python train.py --n_layer=10 --d_model=128 --n_head=2 --n_kv_head=2 --head_dim=64 --d_mlp=512 --vocab_size=8192 --activation="swiglu" --norm="rmsnorm" --norm_place="pre" --norm_eps=1e-07 --positions="rope" --rope_base=573000.0 --rope_fraction=0.5 --qk_norm=true --attn_scale=0.132 --bias="all" --tie_embeddings="early" --parallel_block=false --extras=["value residuals", "LayerScale", "capped logits"] --init="trunc" --init_std_qkv=0.0327 --init_std_o=0.0327 --init_std_up=0.0327 --init_std_down=0.0 --optimizer="muon_variant" --lr=0.0116 --lr_mult_up=1.4 --beta1=0.95 --lr_head=0.0127 --warmup_steps=58 --schedule="wsd" --decay_fraction=0.559 --decay_shape="pow" --final_lr_fraction=0.05 --batch_tokens=[16384, 32768] --seq_len=512 --doc_mask=false --train_tokens=138400000 --steps=5720 --dataset="wikipedia_en"
Each number is 128 + 32 x the weight over the matrix's rms, rounded and kept within 0 to 255. Layers, rows and columns count from 0.

# layer 4 MLP down (transposed), 512x128, rms 0.173, rows 46-62, columns 0-63
[[116 128 157 154 120 198 122 103 175 164 201 115 100 121 103 114 161  74 156 150 157 135 143 160 176  74 112 136  96 112 131 114 152 100 101 103  85 112 111 176 111 115 121 177 146 105 133 112 125 154 135 116 132 159 135 101 116  93 125  74 125 119 122 108]
 [163 138 109  59 123 157 113 123 127  93  86 159 105 183 139 145 157 102  91 106 118 161 129 189 144 197 157 194 117  80 178 142 103 145 155 165 112 169 147 136 124  83 138 113 138 167 159 135 179  92 126 136 129 133 124 153 141 154 114 140 175 130  92 233]
 [150 132 155  40 110  39 150 174  94 152 166 126 151 150 128 185 130  87 105 120 138 148 106 143  64 216  93 158 109 150 109 120  80  85 154 116 154 153 125 150 164 165 159 115 104  94  96 120 163 114 190 103 163 161 131 112 131 106 115 119 129 188 117 131]
 [107 170 109 145 142 140 118 149  82 128 121  93 126 105 157 107 182  76 128 118  97 136 122  83 187 142 146 118 142  71 204 182 171 163 146 158 181 110 167 103 122 115 149 146 132 116 146 105 115  97  90  55 134  81 160  91 153 162 145 147 152 151  88 179]
 [ 95 141 149 152 153 126 109  67  96  62 129 156  84 111  94 155  98 169 187  95  85 134 113 140 112 144 154 170 128 145 145 101 173 137 173 139 134  98 138 115 176 100 143  95 123 103 141 169  72  80 118 129 110 118  96 114 121 107  81 142 158 147 160 130]
 [101 144 120 141 156 126  94 141 137 156 137 151 173 139 138 183 147 136 112 180 138 155 119 125  84 100  97 144  82 109 145 120  74 167 129  90  47 104 187 119 101 144 109 141 123 129  68 144 121 195 147 132  83 185 148 124  82 151 129 148 120 119 118 126]
 [ 95 130 157 100  90 109 146 101 183  97 122 136 149 112 127 119 150  70  84 131 140  98 139 125 156 158 126 105 125 152 148  77 154 109 116 126 130 122 143 126 158 156 143 155 120  97  95 179  47 135 133  67  96 103  93 191 118 126 184 176 183  87 111 114]
 [133 147 130 130 187  62 113  89 119 219 184 185 161 115 113 135 111 107 139 145  85 152  92  94 145 133 133 135 164 130 121 180 159 147 172 152 111 120 107  72 151 125 147  91 132  96 139 184 138 123  68  93  94 187 106  56 113 126 140 101 140 140 149 150]
 [130 137 135  80 192 104 124 122 147 151 116 116 123  90 126 106 113 164  73 181 103 100 107 103 119 167 113 200 111 149  87 110 139  81 134 131 130 182 114 101  91 141 121 141 156 104 156 145 122  70 143 176 102 128  77 178  97 122 122 134  61 174 118 136]
 [180 186 160 126 106  77 148 155 161 145 157  77 118 145 154  70 125 102 100 158  92 140 205 143 106 127 168 126 151 122  88 123 128 118 146 130  81 145 142 131  79 161 110 154 134 123 131 117 149 118 125 134 153  31 114 130 136 130 136 125 114  62  97 119]
 [169 149  99 143 154 137 141 135 147  67 150 119 161 174 124 133  70  91 142 139 109 107 125 126 191 160 134 145  84 132 168  54 130  97 128 140 123 198  94 122 223  92  97 126 171 146 135 134 125 106  88 121 123 128 129 115  91 117 129 127 175 105 110 135]
 [134  94 104 153 190 141 135 106  76 136 153 127 156 120 180 107 135 104  82  77  99 125 102 126  98 145 110 126 192  67 102 102 164 136  86 136 124 204 185 148  60  93 155 145 131 164 128  50 106  75 186 135 138 195 155  86 157 117 158 124 187 113  66  49]
 [120 142  95 125  95 167 134 145 119 147 127 130  78  76 105 141  94 104 106 137 187  96 116 151  99 107 182 167 163  98  71 130 111 191 155 153  95  48  78 110 131 170 136  92  97 102 114 150  95 127  78 149 164 150 143 146 107 121 161 193 121 135 108 141]
 [122 120  66 113 129  97 140  77 195 140  83 102 165 168 158 144 132 145 119 102 139 153 102 120  65 166 103 103 131 151 193 175 108 140 154 157 130  74 120 105 161 125 140 122 171  79 186 137 112 142 181 110  63 156  96 113 110 126  82 151 128  87 108 135]
 [124 122 145 102 133  88 142  88 108 128 146  86 236 120 150 197  52 127 140 128 158 129 135 147 145 162 159 169 185  47 172 111  48 111 159  50 103 154 122 141  95 117 131 110 133 162 204 144 137 127 153 177 201 130 160 166 101 188 138 129 128 107 156 200]
 [126  66 161 109 169 133 152 130 105  80 104  73 131  87 147 120 118 143 127 165  84 116  80  55 124 135 137 105 124 153  90 118  89 120 137 113 152 114 144 130 145 141 125  81 122 100  72 144 130 102 184 107 101 118 140 138 136 150 175 133 165 177 119 128]
 [124 133 114  94 138 102 194 139 162 101  86 166 159 104 172 122 114 111 148 189  77 100 131  91  92 120 134 132 150 101 137  97 119  94 123 160 139 151 113 140 177 107 102 122 141 105 188 102 146 101  79 121  77 126 132  95 154 146 165 162 126  91 115  92]]
# layer 4 MLP gate, 512x128, rms 0.516, rows 47-62, columns 0-63
[[182 101 104  88 140 162 122 145 123 160 129 172 135 124 163 136 132 123 130 126 155  69 101 181 118 170 191 214 129 154 114 203 151 160 142 149  82 115  93 129 143 135  88 138 132 142 156 114 126  85 129 119  66 121 120 166 137 144  64  90 133 167  85 204]
 [133 159 169 144  60 117 104 137  90 138 114 106 146  89 115 110 147 140 136 148  91 153 149 157 127 134  97 135 125 177  93 192 139 135 154 103 191  70 164  73  65  80 103 116 133 121 151 124  99 127 110 124 147 105 142 127 127 185 167  98  98 110 142  66]
 [155 159 100 136 142  74 148 164  54 124 113 170 168 135  99  56 131 175  59 113  99 120 119  75 167 118 122 148 144 108 172 125 131  89 151 154 122  61 185 125  91 136  78  90 135 153 125 150 111  82 178  62 136 124 189 136 153 110  53  91 166 179 112 116]
 [ 98 127 133  65 137  96 140 149 101 138 136 136 109  96 166 201  84 145 147 142 164 115 124 142 104 102 107 127 122 136  98 127 169 201 151  91  93 162  93 169 138 100  77  54 157 126 165 143 131 118 117 100  89 122  79  98 128 128 124 108 160 138 110  47]
 [140 184 121  63 122 100 141 157 150 153  95 148 115  70 160 141 125  92  97 145  89 113 106 140 163 120 148  87 133  85 187 129 152 106 137  46 110  85 127 114 158 129 147  95 100 146 130 138 111  83 122 120 155 180 149 134 130 139  70  91 121 101  85 111]
 [133 161 156 166 123 149 128 109 131 131 153 111  78 105 134 123 138 107 131  92 152 189  66  89 152 115 124  94 136 176 166 102 160 175 132 204 154  68 129 137 145 104  94  98 102 182  89 123 169  73 139 118 124 138 183 169 128 108 186 160 138 175 139  66]
 [ 89 193 110 155  99 152 102 168 161 105 151  87 107 130 141  91 151  74 114 134 148 106 161 124 144 158  86 103  96  56 169 146 142 118  62 163 109 119 126 166 100 135  94  98  67 158 133 141 172 145 137 163 194  80 126 141 165  60 131 133 138 127 168 155]
 [141  91 148 134  85 139 142  96 198 137 127 149 235 104 118 151 113 108 162 104 140 128 143  60  67 116 139 116 186 139 108 131 162 136 201 155 115 128 142 160  94 124  94 137 107  86  98  87 185 114 101 152  80 101 104 164 132  92 166 126 110 136 118 125]
 [ 78 155 147 113  75  81 135  93 144  74 148  62 117  38 144 169 108 146 116 151 137 124 134 114 119 163  60 117 157 101 150  92 145 110  99 141 112 119 165 179 149 103 140 150 142  67 174 161 167 113  93 140 152 147 173 103 123 113 160 117 175 129 183 140]
 [143  88  81 112 136 111 145 132 162  86 137 140 150 118  91  97  68  88 105 106 144 134 156 138  94  83 108 133 139 124 153  95  48 112 195 162 159 144 100 131 147 118 107 155 120 151  96 130 157  97 132 129 137 137 118 156  38 135 147 141 173 120 173 131]
 [165 147 103  73  81 116 160 196 156 157 163  45 145 113  96 184 140 108 169 139 159 154 159 104 171  58 141  92 110 112 147 113 124 136 132 108 106 152 120 139 150 162  83 127  94 129 161 174 176  80  92 117 132 119 147 126 172  77 167 166  77  84 116 104]
 [ 42 113 147 115  83  37 135 115 134 173 115 126 118 155 149 157 164 118 153 143 105 152 175  97 174 160 118 126 149 108  75  95 157  84 130  69 130 153 160  82 106 114 125 145 176 116 158 104 138 101 123 129 105 138 175 120 154  95 181 153 111 133 147  94]
 [ 73 116 118  81 176  60  89 149 139 152 113 104 113 159 165 134 193 155 132  62 120 127 215  70 177 198 109  76  81 115 150 101 178  95 137 132 130 137  79 110 112 152 140  85 117 195 128 160  91 161 199  90 135 126 175 105 147 136 116 132 186 147 154 157]
 [214 153 137 199 150 155 166 113 120 108 131  34 174  94 205  88  95 126 127 150 187 125 110 130 121 159  95  84 132 171  84  94 152 212 176 128 151 166 148 152 128 126 120 155 149 133  80 127 102 183 138 131 114 145 217 100 140 206  42  99 118  79 142 150]
 [109 129 143 128 109 108 139 154 178 147 170  95 163 144 151 134  79  77 109 149  97 118 131  95 116 155 110 141 223  39 110 107 192  96 119 136 173  96 138 151 154 156 117 147  84 122 135  76 159 161 118 167 113  99 110 131 134 129 106 147 148 179 139 118]
 [ 70  71 172  65 105 165  77 178 133 103  93 111 132 104 128 154 126 132 116 148 100 138 164 159 171  96 129  91 134 193  88 144 109 114 104 113 170 127 154 146 133 135 177  66 119  97 123 129 160  92  81 132 123 109  94 160  93 158 127 136  83 156 129  84]]
# layer 4 MLP up, 512x128, rms 0.534, rows 47-62, columns 0-63
[[107 158 157 121 122 124  85 181 143 180 167  73 168 129 130 105 129 142  93  96 179 137  91 157 107 164 118 180 113  85 156  99 158  82 103 121 117 144 108 135 132 111 107  97 128 183 102 155 141 134  75 147 186 102 123  64 151 158 164 117 124  82 124 101]
 [160  94 112  81 214 124 153  98 159 123  96  96  68  72 122 155 127 150 188  96 156 198  87 180 150 103 142 208 102 195 157  67  96  88 120 158  87 148  89 196 159 188 156 104  81 117 108  66 161 123 174 153 101  97 124 111 123 138 101 172  93 100 155 175]
 [101  93 131 103 156 124 124 124 101 117 164 144 132 126 149 132 103 123 156 117 209 142 156 179 100 111  87 129 127 167 101  82 144 157 132  56 106 171 109 131 176 161 122 171 158 128 122 152 138 122 104 185  81 113 107 149  85 110 140  68  87  78 150 128]
 [ 93 170 107 108 102  68 128 212 124  99 178 120 169 121 167 207  99 172 164 104 163 169 184 124  94  96 105  85 112 165 106 111 151 174 191 110 107 109  94 159 148 116 146  97 144 163 163 177 150 147 113 138 102 172  94 128 155 155 152 151 159 142 117 104]
 [101  75 127 126 137  89 114 109 156  89 139 142 136 130 153 103 123 126 183  84 185  93 112 156 133  62  65 153 128 163 127 121  60  68 169  78 114 116 124  93 123  91 151 122 147 122  71 114 101 102 107 152 161 101 144 106 151 122 174 145 140 134 198 109]
 [ 96 109  94 145 118 108 102 111  93  90 127 159 125 144 103 118 153 109  94 100 132 167 117 102 173 179 134 165 143 166 137  60 136 133 176 173 104 100 144 114 167 137  97 121 140 107  42 129 104 120 101 165 126 117 119 147 117 134 135 154 163 112 122  91]
 [140 114 140  66 160 146 138 101 139 212 146 128 152  94  77 128  85 150  90 112 130 152  76 163 143  57 143 130 180 187 109  90 174 145 127 137 137 134 165 106 132 131 142 157 110 156 173 200  82 199 168  87  24 181 150 149 122 217 103 155  98 147 110 129]
 [157 227 129 140 130 157 165 143 129 149 180  93  92  86 171 148 122 167 115 146 173  81 113 170 175 115 124 122 131 132  91 122 145 100  68 117 123 115  97  96 133 130 128 129 144 143 186 119 155 129 158 121 127 150 171 158 118 168 114  81 143 111  86  82]
 [211 119  97 106 148 103 184 117 118 134 131 176 146 156 153  97 116 156 185  96 119 114 164 167 165  94 194 133  54 131  85 167 136 136  96 108 129 127  77 124 145 123 105 111 180 163  76 124 139  46  97 140 132 109 159 152 143  71 130  91 113 103  99 154]
 [126  54 140 107 108 122 174 156 136  95 151 159 123 112 104 137 121 106 122  76 151 111 157  98 124  99 130 161 121  58 117 184 101  78 102 155  85 134 103 136  79 163  76  91 100  87 102 145 168 101 118 140 156  97 146 207 130 124 152 150 128 103 156  93]
 [141 100 161 218 153 116 169  50 122 107 137 144 103 160 135  93 148 114 128 135 101 139  94 121 108 114 131  99 141 114  98 138  97 139  80 172 158  52 101 128  90 146 116 102  86 128 125  74 115 132 182  98 107 143 100 178 108 147 156 123 153 106 121 215]
 [ 96 126 162 101  93  89 113  99 143 189  88 159 116 151 133 151 156 141 170 104 108 184  98 122 149 118 103 141 124 107  93 115 183  82  95 107 139 140 136  78  86  57 104  86 154 125 193 108 133 165 146 119 139 176 137 160 113 152 168 186 162 112  87  55]
 [115  66 222 134 134   7 176 113 133 120 169  91  86 158 130 139 165  90 108 110 101 145 135  51 103 154 110  93 151  62 179  45 155  93 149 126 104 139 112  83 138 173 192 136 147 131 115 112 127 195 192 124 142  72 164 118 162 134 152 113 152 132 153 129]
 [100 113  77 174 171 159 182 160  90 187 117 133 109  71 134 153 100 128 121 134  92  97  65 158 157 153 159 101 169 161 146 166 113  79 129 123  78  85 150 151 112 111 104  98 122 163 146 159 169 156 105 166 158 128 130 163  87  44 118 138 148 128  96 153]
 [112 103 140 126 131 137 175 129  91 118  73 142 104  65 168 135 157 150 127 148 140  71 110 129  94  81 144  94 108 143 119 157  56  98 136 141 107 143 101 164 126 106 144 123 156 130  87 161  77 119 123  84 135 149  98 124 105 121 183  74 167  41 131 137]
 [200 139 116 193 109  66 147 112 167 129 153 181 134 158 133 115 162 131 144 169 113 145 169  95  85 181  70 124 100  77 111  84 139  92 164 163 122 144  84 127 146  84 105 230  93 104 110 114 137 117 140  81 156 114 138 127 137 143  98 137 148 173 135 114]]